{
  "n_layer": 14,
  "d_model": 640,
  "n_head": 2,
  "n_kv_head": 2,
  "head_dim": 128,
  "d_mlp": 2560,
  "vocab_size": 9836,
  "activation": "swiglu",
  "norm": "rmsnorm",
  "norm_place": "pre",
  "norm_eps": 1e-05,
  "positions": "rope",
  "rope_base": 10000.0,
  "rope_fraction": 1.0,
  "qk_norm": true,
  "attn_scale": 0.0884,
  "bias": "none",
  "tie_embeddings": false,
  "parallel_block": false,
  "init": "normal",
  "init_std_qkv": 0.0207,
  "init_std_o": 0.0,
  "init_std_up": 0.0207,
  "init_std_down": 0.0,
  "optimizer": "muon_variant",
  "lr": 0.0252,
  "lr_mult_o": 1.5,
  "beta1": 0.9,
  "lr_head": 0.00366,
  "warmup_steps": 0,
  "schedule": "wsd",
  "decay_fraction": 0.765,
  "decay_shape": "cos",
  "final_lr_fraction": 0.0,
  "batch_tokens": [131072, 262144, 524288, 1048576],
  "seq_len": 2048,
  "doc_mask": true,
  "train_tokens": 1249000000,
  "steps": 3247,
  "dataset": "wikipedia_en"
}
Each number is 500 + 25 x the weight over its row's rms, rounded and kept within 0 to 999. Layers, rows and columns count from 0. Numbers have three digits each. The size before them is the row's rms in percent of the matrix's.

# layer 4 MLP gate, 2560x640, rms 0.246, rows 1645-1716, columns 448-511
104:483521493459481490516506487507517471495487481472484472492495500542484503556473504527494502478504526485459465525510453511521481502493501493461504505518479501514492462492499513527501450489518473
099:439512460502459471536561546517505466525469487531520496489502496493515534509519541567499501453483502510502503537497546503457497495539498530491487519515513495487543470517534504503477503479497523
101:519513491488501506471477545524514494472500479538512469456530521558484488469434496519462528554480471471454491478495502483511496482505533524506447504490477488505546529522501469467490514520518531
103:484506486466505483531528534490513507523523549490502546480489484506462462491501531526456485479493513502486511523496470528530501468519502496474558473484483509484510510479495497542533535528515531
103:501512444483479526505510557516466514532485487548485494527536546481528496508522536541516507462454487482569523552449481497513522494513478485485472516548503512484511556466480500500542495530503506
104:500485543538555491486508492497471561467483461464543488465479473495426521495484471500517497492532466502499492485507481452494497505473474501515515519511514500507525522497485510470531529495522533
100:488515468534539521539466471493466508460476474513488457510492476562509501520491497475521487512503466526463521540533482453477521489471528536497538505485513449493504495546501527515510519477501534
105:485508518454564472512496501517472503477554473562489519487492456497455476522489457500467497490500494534462516517486498488520529513464492497464491517546488530530482500520559491528473505500543493
099:525491529457533528519514473519469498519535513513509496541453537486494479496478543506466490485525507531445463482532506520472516499514508510496477522525468503494497508510522474476542487530510544
103:508486473497474515497490498462466481470487498479531469509478484470509472482524469511471474512548498518501484476474471487498466456517519514491479541470486521517486489495481522441499498474501495
099:487509550460504509491491508498483490484483506525481555521496514451468507486541485510502472510520507453495455502463535490516537520466504528456496506504493483494486526443492513480493482521492520
095:480495496516468497499492470485484488456468462479522526512444472452519508501479517539507519514463474494448513507507507482494501491513485541524469466504529467535549535499524496483525525517525529
100:507508509523511473486502494510481494476529506537456509502483543485492497497492473502460476501495510476490453475471522470491506487502501504503506519486502458510468508479514495461511530492478487
098:523531480491543460511535474504470518496491503499453484505486509481450495464488518480533504489528493542519522505503518492509549502455468533555504502512474518541486514520514518534502538510504521
101:510492508492506529488521522503482490506501467459519512474490473504519467512517508479488482497478495498480517538507520515503566447520527478515515524489479501495497554479548506474504507480461527
098:482505514492489504500450519516521492515507493501494491537514498505528502465486512535491498500511557472479508497485504501522466522514492533542503495516470510478553484513483518541523507495484525
101:510519492508438504476478504527508522464526551488511538454503499519474478505498502455550464501456486460501516525510450521548532525505509476457487528532493511519494484488488472484503505501509506
099:519512450486527500539505489536511512519469436500473492514451481473519511494489491498470501548489488530508497535493516483532508492490482493535489484499494527478494521452508505495476486487487482
100:484514486488466468481506458447476518497538469479487524481504503520468494531485505468491480438534504465494491500479535541490483487510518490467502475498503521493478531496548506446460495476545460
100:488540507492498513521463507495489492556473508533497496488501469489493535482492474490455512482479440476484523489487488464498496515480543477514442528473499495459514525505458539535448540526503479
095:491463498533461493467511473457474474522524503498529495481523506538509497517497492503493487498517500467470479484490518524488539520528517538494496502486552464511543495515483518517475533522437430
100:478504477479545521505453518495535531526485499443494507482509475514497497521497478494507499555511510514506518502473480521517517494511496503473487492517498520549518474481514485519510527478471502
102:513531500533495474494491492496495526491478475518485500508480492486444510507464472511504543514526484534519526512486488544461541528511493514508477491554475466495517495499508572523444495450505519
098:533514517496493488527506494493470481519482509521497518467514495502513469506510480516500494517530501522458452494517511507474497436515518521543483491461508496503514469513504516543521486506531478
100:496503490508577498496506494524496539438495516498476470551502493532490482513430505479506537489508530463477508534529499506485487498493487548479497563507459477503555486489480462525466468503441476
106:466480537492511517455482476515529479495491531527514461476474474526499525508530469547469442474459504496519489468547491540495505537486488508557522504516477485557449496431476507483502516479462536
101:486474523519459502518525497534540497491457505489493525473526495528512485512518478504485495537478463530549499470493551486511516486473498463477495505499569513482534515504519517464506476513506499
101:463541507520491489468494455455532555508490463493498479504499507504505466506481493476512492526489469501510546508501540467491489478472502468511502482510564486512538533507504524473519464491478516
098:516471481485500470520460472508526483507465501538499477501490478500484575520535501474479463450475490530473486515494518454489480449499489495514554482473534447480457513442519489465488492461507501
104:484516535501493504524535498513513501487505465497538506487491468531516472476514489526475486480520502460484533502473510506470510462492469517485479530482490483548463517511505503476523483474464495
097:495524489518495467512476469518473468458513509481470501501502516489523448493487471508504509473532536473476530510502497543492507506504518514469501524518499503489497516510538492548469525500481499
091:509475525526484504496497442491502499430520474487490505479493494485478524469501499467481509509530511522473517487482519480499504490478492518459503547496519519478517541514518439489474490529491513
098:514510503540510525538520502496462527419526521479492498479431483504487494487519513504515487510516489520498505468452533507544503438477537505530501464517501497505504478542477516492507520464471505
097:502490530475500498516491513489531509523497497536520517475445480497491495489520494492469499522508494538506503487519536482444507508509488514518456511460484469485488523505535520488502503477508506
102:487464453512524492489506526468479489504476523466464510549462496518504503475515521497466539511540533480470527512533499502502484488469486511481499483500498521498511571496481442499512485520456521
088:515517493475494471488476504548495513474536498496537476500505513491513506519505454512452494500462508505548526519505495507548508542534496501511490541450493495491508491523521474496518524508509494
106:529506560502483488512496486505499498470491452497482525545509505500544486477504493459495507513506523460462464493500530494488503482561517516457519488485506499468499500510509508529518502483494552
098:526537504502520537481548469530479531512504472550499482515491477460481477496456538527480479470535491522480513494491540505527484467526543515487505489505496482512468503511453524514491507472490500
103:518526467504523509502512488516489520476495524417513523515475526539486503486493523496519472509489514521487476513487519515473513500507541522496464529505470502466473530505444465517476530513499478
101:448470509525546552550515509490488487503447480490479529488490483484475502508519504552507513509496502482509484483542520489502474506485500495521477494494449464483492454507485485501487484507472487
103:504554508487495508561485539500508489513524453497502519463480496491516482494474453494523527507499490523490528521526522481508489489518562509482499537476519482484537465511494519457498508511531522
102:524489480471493511536488473476521473534517533503468506478457483493490496460543474474468522530497434532522487510505510484506527497501483488478515481538443467534528535493503526535489474530506487
102:500489520517437508529531522488528455463489530491498491498474493513480473476514529487534516477525528490478493521501476540515527529469479495479500487531549460533508503473496570526494510500485463
100:539503521491508514540585526508476509514520474486523517503480515510479490508519491539533512467529471553532530523537492462531464487495498490497475499534508479512511455495479475508540487499440503
102:537491527489519525497515505516502489515491497505522460474491477482500528469524507521539463475530502520492520535525512489521535544531517490511494480488501494491512494515478507530480496503516535
101:507497509486444568569483511499507467471466500489474472510504523478469518492488512480522561495488492474538498475508522469470497523543485506496467461492515502507460517516494456491559503501481502
099:468486496515485496528499474502500493518516526449424530516449524454516510521532520519540513452521514529502508491473474530502502476474505506521513505558434514479513525476506514469515517491455505
095:527492495503543515478502485465497494522504497481521463469497509502558483534493512508504519527498493473515495499483451534520519506488465475515496550561527487531481513494556505515516489495551482
098:464499491535463542518496568512501473519484467512523503489486474477455520461545497479523504496488490465479513509518464505549511460491504504502489524534515517490497533536485496538507541465493531
099:523470476496514470508574511499521535541494499534484487490472485442515509508518519501484490496479517484517484529497491514486484510476493511472546539520471523540500491458494483490451483499516451
098:505547511476533448497497487483526485521507499489495495537511498490524509549485486492499488496482520462512500485488487504526524524502465515525465511522508486487553489504478486508457519472481479
094:472498509473527507460450481482464492537428502484480492490523499455518528495481535536540474472507483549548505538513522490480507467517520482553515511527582520519535483520501515529510498479498512
101:529465510521464511519503498473530489499442496518453543520541517511500520485535552488535515489477467453435554513531484530435482521490545539489487486491476468506486476491506480465521485465558527
100:515484472494497505466513500508526509445558500486492447497508492501447508471534465498480559497515506505474500480488508505531531507485527520525536475482464477460518518475489504538491514502497493
101:502496503488488527477434499480507493521486477511486482533500513518436521517509460479557571521472472450497498490485484500517455530512525538513495501534517533495515499524549500539537445502475456
099:508464521485481481532498504475521486460496539547489485492453547487471470513522438535539532544518491483512511458492536479486502510523526518507522469529483486503493526495502494491476495498460455
093:497490509524512497486449525502495535527507499513492503522550456500512495520502489504484508488520485541492497520506488471507476512518506502522468547483543500481506480520514491506488543485537510
096:517542478530524540532519491513502516510496492511495511526522553453466499505473507523536541513492499466498514519545515500503525511441546523515505485475469474487529509531500453512502569538505542
101:448502511501490509492526508477509523510484532493547508505470517478511489489498464524509491552501463503555508518496488519517518570482486485463480511477475490500536529489514530476444536474555480
091:505524523504459507464497447499476565507516479496512480442464471488497523522491511555535516539529490532521487516450502516490479432509503490497464505500481471485536490535468531505546455504488480
099:508532544471491504485494477521425511513496501515464429469513523503526505519449508476533504508502488508468515514510471495487523459532505454504515510541512554464567537503462523534515507473526466
105:520542523527494494523479495472481501476510488528442489535478493523482475517517467508501519485537560510475514547488547492510492517526526534534502446485543474461500527490498531503492565497544491
103:504519507462497489495488484449520533537471502474512509484506479468456517482452521541504506543495470501519505478477471488496494481474533506469504497522462464491509479503538502496522486518501514
096:496548516533529524492471492466502450507481492536511495502472506516473491511504459477518469511523492511492486513478505466445504462477553503479464489516505475485501457464491516525478466455526455
098:508478469523509480490468554477503549453528520509533491463540539461509466480490488482450526506531548490490487500462458464513490536515497492491506454518519496487502488456492463574533527504526471
100:526449500498554522475521502505443523520463477521522542489533517468507477462424514519533493490495476559531531529484511522548518510512487522507492508475481457508493473459535507495557483521463484
096:499553513518482507524511500556508475498503514467548489520493461526496477518470498507544488495475489481508474468506490498521488477456504557509497554545511472505517555522485458518528519466483486
096:507467483503506523487517518490535488473474498544519467515485478486495489518478512514504497498484478533482520510466526491452479504486488516499483481497488533496511513500514488523555482504554503
102:517477506465484484508460541476545495493538497508498536503504489511512516513457493439496502509479461491536519506567524460502504508483487486518447501497506516474497513521486474487507516454537492
101:497506464488487505461512497453526477474455520528466519495516514541491494459516489450483508505511514495472476490476477539476527521478521508491494497497550493502537491493455467502522500484506487
102:522484484524509539473501477517533518480506507539523491550509473494459480485531524493460449524502518487497485497489495484471533531502495525494519521445471516519496575523486533499496437523498486
098:472497508464503521514496500495495484459493499490478478507457482494469515514543437498519491519463495472486515518516499500521482510505495463460529511501476513529488477450490506501463485537480457
# layer 4 MLP up, 2560x640, rms 0.262, rows 1645-1715, columns 448-511
102:499508450510496473477511522478482499505508537535487467493510509476473474472564481532493493531497543529502521474516497540531485477525515483482496533487531487480486482513450458501489519488512458
096:515488448514523435499480519469520466552496498519556489522471529530508518528523515510508472520456518512535529467491476467528478481532517529489537482555516466459515476520514503478501468468511503
100:471503498496502489467502486505442534479448517523521476481569445503489504503446490544468540471500492488494458511484516475496473499541521497536516506518512471501590537531477511512481447500513476
101:524508564459551464507494501493510495514488481521504506500491506527508482494522552492434517515528527517475468510499534541525451506521517476529501521476490517513500512495531525499501540520509494
098:429490520521494476527578499537525493489518473475514485495515482537481509477489531487517459510508567508510548506547503454501514506495545522494486470492511505508488492496478496481507476490537487
100:499457520508505493510529510521500458503516520559475541510513504520501535508476510511512486443501498523501519480522508473546493481470460520470507459488497517503484491485536496515498474476513456
102:476508499554511515510509472549492471516490571458503521480460459502548491485521497527510487502476536495549553490534488521476522506531490490499518504491482556515527508522514537490493470484524489
101:529478475502463527477505481498501519486485482484519447509471500474515497462514475478503519513491509497516478558473491529463463501549504450488504514515523485496545539496471470508480509487510486
101:506508509530559493494471469563486466495458466543485493489493467502465518505522523465522461550521500493474503501489501489545481510481497535524478490548499480480497500502485513525533577512513500
099:484481508563522486516491504527475468506529459550494475496564516514504533547464537497506488510476496461538466476512497506511459512503477497508467438509494496504523489506496467527512521499486497
096:487521525544465465471486472513530516502533472473496513542490454464514512491514537522505476498523472495521527523502512483474472479514519469478470476467505476508532481483455481524461469498517513
095:486523515523495546521503544482503483524516457543511541489510544521494473462466480475504484511488516471520548484495510543509500537481444529517502523517463530501490516508520522509484457471513494
106:477474540489465549506501478484540492456490478473488496476550483478519490522527501493519474525537439513500527507540500483502511509527550528525503456560525546528511513542518530506515462516564474
097:562506482504511499494501516506480498471539455523491481477502531495506467490496556463494470533505531493527548519449493492463449505532500485511495541479500511443524507530542486501474505486494502
099:474530522524492476496495499517492523484539520505463481510489498473485470465506504460512493476511521509453479481521515491502531514532509473554501461510519472502502516500499489519503497492501490
099:492462526480490471515521504532505531493516540544504496490472494491477553536501525529554516525509512550491488514548525473496501423484468550548442474490524501501518463507509485555499569473530520
103:546546516497482446467496476514474522466497523473483462509550497532504523544476538525488494511469491473532495503455534512508517506490483502468517490472481522522489490519481539462514499530527500
096:531505526524502504522486504530515498483501526494464519474511499504511512533534521483485495504499520487476470495497544451617500502501520539504545493470522501507488505491509503472513520478497551
100:481533495489550490497475490484520497513529532469491507460502514495529545489479489519463490487483509509529521465514519510550520461486560496506508523507487516518467514482506522528471504470513535
103:512535519497515492486527538502506480498555488486460453497509509503510487506508491473497470534516539524510501456461543506474530479509506497524518502502553523517521549502522514496496493473543463
097:516474476495530527525537512490561519542533474482470491507482477500475503480537514491529469529490510496465479506481501495520520502472532522501519500471518505480502516520526469502481509484500541
092:468522500510492551521486484440541498485511516470484462490531506481455499505542504461515475505496567486562485483502511468500515528506507460482508495466503504469452519518528499515511512481490518
098:528494486517519465485498513510482468492495510467513492469524534460465526522513482519493495515519467474548510541459520536492480498484509482495491548492511526498507504486472487481510524531483482
090:505467482479491515495493459501498457461482509493511514537542499475535522460419508482532532472474525454510513501498518533527528497510519519502507491517543502526476514473512501469519523522458484
109:489489491516497471494470487514503468497497503506492484496472467453518434506481486496488464508473481519504545524496525472482492500475521519482528532499504506513454486531499484504508462538471548
097:499497522540521457487491494535457539459515480506497479449574508498448476489496491542491520478493510483512522462522532467503500488523429518530486508516494500483457504520502443475501488487542489
097:491514512511512497492478516507480500524526514495474479493496478442501498548522522511498470457481522505469496499479508460510531493531465528528509498442491477508475524521487492451500511517421511
100:500519493511505496486504483542517486489514501535455479494499515517539493475491538486484536483510500510507498466457471510504498520480512508490488460517520513489477510486484484501524529497476524
100:496460503515496470494485536509509545533496477492495511528511460520482525479552463483501504443532485536487474487513494522505471478527504501481527522503461491494504525508512549501523551429543494
105:498518459518480526519488491501493499521516524453494512503509577477475470500483474497517504531502505545538519470541508514518474514459498480477485457480513513449506461499502529508490512538494494
097:459500508551480520472464482477522513518494472492524474491524519513539484500539490504487520494459518471502487529518516492458441539519538537548492515515527515470493520496519521474536518533498511
090:517485461465491521511478555514555477490490521516473488493477495512488493508472511526530469487501508471505444524509464505549487499497502509518491443490490496516461473485472568514507491484524488
102:504549505539537489494464512505526506547509475537521507535516494481497493526494480516491480483440465546474484539531495487480476516478495491535538516531493527475526520453510495489479502501515500
102:506479516495485494495463481458495483508533516496470489506500503458533435535517512472529512482481496468523513488507515520503484500467529504473496465517527535517483502469494503471499451465497498
104:571513482526534443474494484514475473457502508534515467530490534509467538460502487525496509517463542521516471529512535491481513485492512507426447534485508467506471498484511571488496480469466501
088:496520517519432498533531454502519475537482515534454498497511467511474507481526513521546468491545474506473497494474513475450492478488484508499505496520495518539497502496475553501461477488505509
100:457512487488511490551513500534570476484527500500531461444486520505469500514502475482512528522501497470484555489514463462497505525487514515486453516483490523475543500511519451510521525512536498
095:512528529514495527518506508495562471463541492484477521499470505506505514489548478507502495530493494484515539511485439487472447511538482544519513553469513519510482553459536489485501449505523475
101:503517502482494516513529499531502498466535501450506526529480490494502548513489516470509485504499518476515475480480492500490512533514475532494507495546507519543484506477460482489500518528455497
095:484480446505559515508510482472505499498467474514517527522491505480503480433501482567475547510507474460463473450493536543518514489526484506534522511467518494481527517516491483471491514495451513
097:522507503459507485537464495509523513492520454527479508520475511493448454497463455485548535497482484544473485523512471494484534479433532507541467530453491513475503508506494534536473539502536482
102:459485537521510502513542500503501503436510515517566522509521540482509500519496495502571497490538477521473491490472511530503487519533490499502459517501512501474452471477493544484492517461482491
101:427541517499499491550556500451460462494509520482484507496521490465483474511510509503519470513534515494517491497526505516500497517474458555517487464493507464502498498480536498531493515508465497
095:490523483496486539471505515511506490499507489510508511465460459486479485489481504521471477512503485434529499482479519505508510549497536496530481461492499459491480521459523527493448517544535546
106:500471478468505504480538509496445497513479491520508480465502484446455523483491445524512477517541478472490463483522484553490490482516511477495501492508511493574573490504482518503437471507450520
100:574464494483497496477456498481529496526498491510487481519498492477529484503516484494467477484510491487461530478474507548443485506492501476499524504487504469479559493511472467502527476507478545
096:446484490494461446514507505538538497494490511447493535506518491508480485527534520512505485527492500538502527480484505510504522522480540537539476533511491546530536466468476460457488474500514513
096:491486511515525508508559497523465482504510538501511548527462503535476469528512556519505479556506480444467540473531484441472521500499546484445535528505513470495490569478497498524542489471472555
104:492501518467478471518492519562448472476500498535512520460534494530459514480534496500504545471491508519483504540504469494562495478512536486498462513501512495465501507535489474554513484477479500
100:488474490517533472486467540487498522502546489481487481511523522469507493536514513483477502484529473495494474479513526482482491470532476493475500507488471493531496514459492514472478466506466489
094:464473482552493518456495506501542494513440494535477485475493493491469496476465510543518504529522509473525506547509510502469533477497507514468505496501457533502495492518506478503503521514522478
092:500486540512518475464473492447453479492457458521505464474500534507503499543438521511536466509518522508499474494545496531433508514489490501549492488515549527506519497499493499532504499516506506
100:505478471449499460489492453498451519490486478498509451474493514477497583484501506529464500490504466504547493495493498490488508490485459508497526492438520494510493515486490514460498537513498485
096:453544479522534493472513531472520475505487484459497501470522513523528484528521493511525471522506514508509538495502515501539489524517478517495500529538509531439498464504473521525502480453552480
104:547515496545471520515485504504448509522551513497471492525478495488518515506510483486463469508480486513442496523480482499462532506495503473498508551491506450475486501471499479502473476478496486
097:488518508493483510514476463533542474546512508496468505484514513491506431531516455546501502519523529524497557505494485513502499516500550519476487524492486505527490480494499493524510503497473522
094:466517473523463489461483463493483491535480522483522495443495488491464511487521524519526485473507470482480498485500474507473488526485471530581481529502512517498521529487494488505530475554448482
097:518450478456495494512541488504479503518475537489502441516496530504512473525521503518495505505486493499508500514479487498485487519495494506464490481529538492522458473491507496523483493513489471
097:497498485566529489475488463532509460490491509517459464553506489542493521492486508515486526528534500493493518518496497458512493544497498526519486495523487520497501500469531451457539489470478509
092:528546478483495495480546485486458511481469512502458486534514511528513526479488486494507485469453504564478478508515506507522541455460478526483534492553536518501501485505479492444524535503489507
101:496491526468484490547499497508527473438502505496529482522499541494507491471519524492527492515503477501480509443568562523513424479502534515526494519475517449500495517514545524529518476528513475
099:483498528542495486468513497499503505487518491519497515508501509474498510570533450555472476537476493504488538537464525480521514511528488547498520556501506485492497503538508558501486457527496500
105:491499493486507455510537528494485503489510510478493530519504487512512523534456492559493514486500494547468447439516529524500464517461486497497494551529491520530479479502507508542503510512495505
095:503504537492509499539517464507515470439477534499516490479503487468480518511531486488468472499512493532487536515500505482530486530517468554509469493494531532499463493519467516527509531507516502
099:510473529535503492495489498533478460532504482515531482511490501495503577511511501512530521522480455512490537476476522541522532475520501502476511477466476509484478474479501482498488494464520491
100:531505522481532481495512446530518530472482543491489513549544496515510506487435471553467488532501522549545505513493493505455501514485486489510493494477456478514555531510474502515480510515453450
090:518504474517511539498508516502533526495498511521559420507515464516540507471514502516509519531502539527494518494534491452470490511483486523462479511507495533459513460508529524485483499527518487
098:499497493489524500479493502477516519492521468550476501543501537509495497511518506512495504519505462504483493496479524491442501470502534471491517519505487526501473463489506513516481465464489512
099:489487471509496498526508540496538564518448505524490538502453496477472502478499515500494499488546452520470502514537534467508500464488505470540520508496503536478501486507495436491469496513519500
099:462501509509483523480487483514521499497531530493495497458513516486494463508504511491494492484512516489479520531468524530469486517541514496508502541501470463459537494524533500512515464470498468
103:544526520496467500514533528510441511509535495479483452480474552533487521459542482472512501500485457486528532544525482498516501533456482510503463516473514482523510459485501472549528547541490532
# layer 4 MLP down (transposed), 2560x640, rms 0.124, rows 1645-1715, columns 448-511
104:532539470474472473505501474496526460554426513489548492501503489556480563545529524513493488498492535535493445499513497550514473514474507454494510511520499533543486498453476470498472462525523495
097:525504522528461431510491515478511505514516531543529511464499487503487507515488558501451486459512497512518492490499532500490533513477484494505509498481440533536522493530491521525490491516477504
100:500492467503519493485486505452497477509496545501491487501515510539469483506509469527528529514477493504456482551526510413460486493494517521523560509494519508488530480472472495505541481482564511
102:467507546518502493539455481472496496507517480500500494490429508485549500510551498489492496513534529517463497498466483525473563496528523512449514474468532467433515498466482508563457527508530497
100:521501496524540481533427501507510520515533513501534500540476493459500504503541489499507521498546494521515500456531522473503501505475476497477515470490521466482535509492498505480516503435482487
102:512503483506540530471507488515485463458499493509499526507500509470465500494521514492527500512492471510482503488491461454510446443467462513500482496487489489472492472468544554498500480482486456
102:500491475498517500497464502502454494474467474465533459499501536492521492520552455529515508505503507494506511523470465474525477512494508543540480493477506474496501540492491525482518524518538472
101:539481488482460506513532487485489520486525519477506491516505531454525507513518503497535460506481520464488539527517470552518463458505526545510513545481430478505514495478514512467487546507514512
101:498505477453494493503519493516559486480528500479491515539495513547500454480518543514467511496549513543441482494575504500502516505457471475502517541471504473552518514493489539540436500525535517
103:517463459542535509498479484508494498502529520488476536509474499531489504507511550518527524541511454457476523472504508520505534510505507508506504472502510495490535481462504487496506524518546473
097:454558473487487503499488526512546508534484478501492470464500528511474487496490493499491443484503439535560527504505531533515463446481519493545509501486518447483532482495518484491501491542538520
099:538503462525535535545491508498515508489517562501503473535499522516498509520506483512467514516512545494530496510492477503503516527512519488501455470510551455508564483507467533506493502522473526
103:492535514490513525488515489530514517496469484492547495502528540524484474515473447506498475540496443505575505528482535502502537513481533460477499444498515488460479527500492519524483481491493485
100:507490519514473543540508522530501511497519481536513515524469527519500484540486538474512488480464531517531514512486485501520469469519504567499460490529494514495472503503509535477512452428509537
103:501502504472499532488510493528488521491517499518518504514513555510543465494489494505526492533489507523516496503499460520531529480483506486477499487521543494482490495454533519443504538471526488
100:500504516469541503500463474538531531496520477475509518480469485519475497427481541479489546484503482501497535496501528520533485492517511462534510506512507485464525535461505484486503530515479518
104:546517519451525509522446486503471521480492473498494496453544551551477491498487527543509520490468471498547502489503472517511495487518487509459492544490492521537473507529467461470500516478527501
099:506535481482504571461457520482512534511490484508512498504490495454481503555522485461490499512516546497522518498505496530515517483517484500485500483506522512431503507539516502499475486506501505
099:471459507519519499528541523502522501555490529496496521471520507483520522489511487485513466499505515495502479467516510517507531521506498498533501498505486527504501519480520492487487546464481503
105:499531495486526492481465510538507482489494467455506516522509512488473506487533505523458532480486505482497530526491513474509563497499511453491482504493504523520480526525533486433516490558509479
098:526508497467500533503488518480494533480505548506520515477495521405509513524499502484544492485457545523516503479511505518483455514469480526483464516510473480503461509529517499526488502462484446
102:482505486475499523509479509487541512492487504484492484510487491497484508523555456506497474502475517502489518475469508485502500502502556515498485484484524497494509520500524497501492505472469532
099:510478479537513527491479515505459511478504506483497490543532513534450499465527483494544486508524480496485505487510514471505501442489544470522489499521479484530467489532530503516473453501455478
096:478503486482519554507477462441505492536522473497486536496502503521532527511488486534537460515519495470511509549504520476529507504560503513462539480513481553537479511505503513534480502464521501
106:490499517472480501507507515547464485471507483533501521491491457486514493475498514535505513502502508497512528519509514477463481485463509520473539498486463504478481500531496525480496502531504503
101:487507548467465514492490495527521509491549487450521473487486459513465495467495544521470502483509515523492482523507492503521511519535542509510466478533489482522504470502502517477487484492477518
098:500478501461473512463498500473509525529535505516479488502531445463518479505497496488429484499481500500506494443510511482471442517499486524483465495523486483477490500519490535494489492495433496
101:483443509483493520474475531502426459528516503494496564521455522559462527452497483528508468500508496495483500536494513513479507485520514524507502528514480529480483488492467474523537489519537512
099:488500522516497522499490512511525467501483501544520487458527495516495554489482496503477529512557504550537500513517494457507508477504503455537506436503520499488494546541544551481466496475494522
102:470483520504511543546524500495503502428515554485522554438514483450524555513488443494504508506516484472487474498501505516518452538521455480507498520470520486533432457474460519487520522548482524
095:495484521503487487506514491536486450494500509484503512506541494473503561504487482562489509545527505523465526463495535472499526509516504527467508475494518493479474511471514505513439549482475502
093:512529506493532518509517510494512484503516522496504480537481491475489480473516504499490480459487446477507497508497498464459503505505496454484487513493452520511542461481438543505496471479474497
102:502498531506459500474496528479494505506500518508485472535502506505508496518487496418532525525480503504522511477472525505525512490525466498525481470526505498456457505515518520526509433492516542
100:507503530502524482525521494484519509497514509453487485511506492508503453488502497483500532509510494462511526453505509517490489503493489488524540531498526502480503511497491523481507496494478526
102:483476501479492479520523502512511466496439529496534492453529452488496499514442497518511477481479531514506522505485506515460474513487469487498478502536485500525453506507496524491518498487446465
090:484484489503522496504504476455479459480458477506490540515487515490491499492472528468509500465550483469488477540506496531468506488477477517488452485472485496549473540474468482554480478485510450
102:521527492505510504530471527448518481468526513496515495531491502498504505531486468527470488503502484521519484463484483487507486477501447465441515496474486553509453491478487489488514457470522563
097:484454476522513453457511481487542493517543484495504510464478522489526489499516504529513531529492490478498499480497538492494529494502498480513496508499524497476491486484492501512480520493512524
100:483502531514467531514526536466485467526521484513504548493509499506501514521487455520462512483504540508507521517464534496489491511488550554508470536541522494470543529484479510473478531537495511
098:461532473522512512505486542476464514525446520475491516501468540547486517517517435500544537512515491530520499491477527522521501528468486520482507497508495524514508521492471482510465478493520490
098:475495506534502497541514533505505489524484531504519531556512529485489479491494507443513511544508545506470490450507526425517546478522513544529463536489516484504515483498507522484504501504532537
100:513501503524528501487514454499474491524530480451525510474492527508516529529501488525557506500528490494437520494511491492537499547490489513471463513459533499486497500546511475489473536495454491
099:448438489493484478465473504497482475503518517466492518489496511468500546481495504468523509505478533516499492538512481508498500487509513516502522478505524524531461493501474486449541501503500494
096:502511467510490510487502522456541490510490507524534491481502485512550449489461486481490474463509517473494539479446509506451557460501514496481497472494501514501481491468512505487504519537533509
105:483516472475506509507499514508527484534479488512508478498500524534512520493485513462489471520539460510503499469551539465494506511523485530470508499473485503492495531484466498493573497517556492
100:476472517463496526504539512518482521515503488542502507456504496514510467526524448533506472560514523501510505438497476475520507498521490475517478517494554532499472512505486458503525488473469489
098:501478494465464484492502506517469479521483504464521513499518528517498469442537507502532514487470501554561510511521489511514505490512506530507509556518479474543524503495495503468494534523503524
098:542533533505490499495469500471504540467501491494532487505522531436568469523484535474524524484499500494502505510486475481533468425500526530438462493505526520516540489498491525541515545475512516
099:438518527477501485467525482542492503504476457452526551477510531525462501522453504486529529529493517496512509492449493493503515515495499500523477547520489540454470542477550512460473538479519469
101:466501496507490438529490557486509510524532471509490500540502475451507508479515493482523514457549485465506466529537491511511529489508498482496512489508544517506487491452528506484547515435535494
096:532457526491490490536524494489512514509461452495502482455485481481494435473447563510510478478494507532442507526504476515477492480554500485462462522497528494491495504509470526489497486516516520
095:499534545470501486504455479431492472518460482523483480501500512483497543518453523504497492528509546526538498515490495545421498520515486472502530523485521474456502470492469510509533502534516541
099:478500529512554478550517473490461486503521541468489429506517495515504480483516509509497507517470544497493516489538488458517561507502494510530502493531479512455539488494476514469508503487479513
097:491502477498499522493482471476478507479535534491547510530475493487486512507545556484520495496506528456467464523497520488519511465497512499489484489555519486483508529498496472560496512522459463
103:518522538524498522521493537534501517490511532513468514507468497495506519501509467515518485481503524468507533498480503521526494529470486499485483491506505525493494484484528534538515463462462461
098:495483452483490532509499490493505503460484478496499507490440518497506486450539510511477468525471499516508485506536509486511521512492512529521481489541510485518508487487465519470491506473493492
094:510505492492500500524523481484493422507554517537524482461484545511515515463491498507552464485460528502549512493480570458518528493460510511518517494496504486520503517478495485530534521485523552
100:468507499465485505500468508495527492527472506522470538449520512523524494490509498532503499505476495443521480495480531501480477453492514467506518490491503543507504469439487498500502557482471503
098:533460453503531488490493510521515529504498469525553473529508528501455517512485540505527512489484506514491520527506499467487472472538488496490521499507535477479475507484534492513500474485447516
093:471498488494475501564487514469498493519478522514500454534549513522470499492449452480474501471532542554518507497491444460500518508513519533470523458469476513460483512479482484541476480486460450
100:496481506478536509498475502565512482508485498468502501522525503494506520546524460494562505494481536503472511515436545486533517487468510466509508515515520515504526482517531495501506520544507475
101:484466517466493494532509506508518512475511487478505508507500515489535492477454461492490512478494514492489494521480525500499482531496532525539475495488474475536518550505487546478459512492512528
103:514527494465531513506476528495505510504430495474508490487498471507502457466503516488499478486523496494532544481500533473455519516505499499575470474531450506441491496485503471483539528489503493
096:503458515503512478463456493476426501480506495484472511506520492474479505484493515510531578454502528486458533484494525484524484527508489498484536466503496512477520460497489496507512527504508539
098:452503521483505467471587496463492487464480505490500493487520502515527489473513543474493553517520496481470507482469508484474480474498479479507493501509472524504527475516473509462492537482517479
101:481552484447499476479506512508475540474547504457509456505505557496466469469503524487538491472537556511491495514498514523501453496532510480483482486481520492528506507485524512530536534446500487
093:492515490485500501515502491528476516505493517518500455531511525504507503518511506538486522532509475506471490526486493465543480445492520510531513476502496464474512506464492474515473508489495506
101:501531448483484456523524519493512482510507482495545540542461464536534492518505529480483452509475465511533539511490497553447487436508473521499515488465507482489489500530481512506511531465516486
104:504463519502496533476492525491507483493509484505464501482500491520479497506470459505453486459521500507510535554507485484501512514479462532511476550510532457502510527495519497500494434525477497
099:498527478469465500453405495531494528526510476508485508475456486468534493473492494520515492552494479493510516488514457510520502469540542498501475489465470476515509481551461484496473466482490542
101:553467451512537474519491487525457534478497485479476519517503535521461499534449492522471504552513516509491454496482470471490528481477476492519491496512502489490498509475488494484506468503472496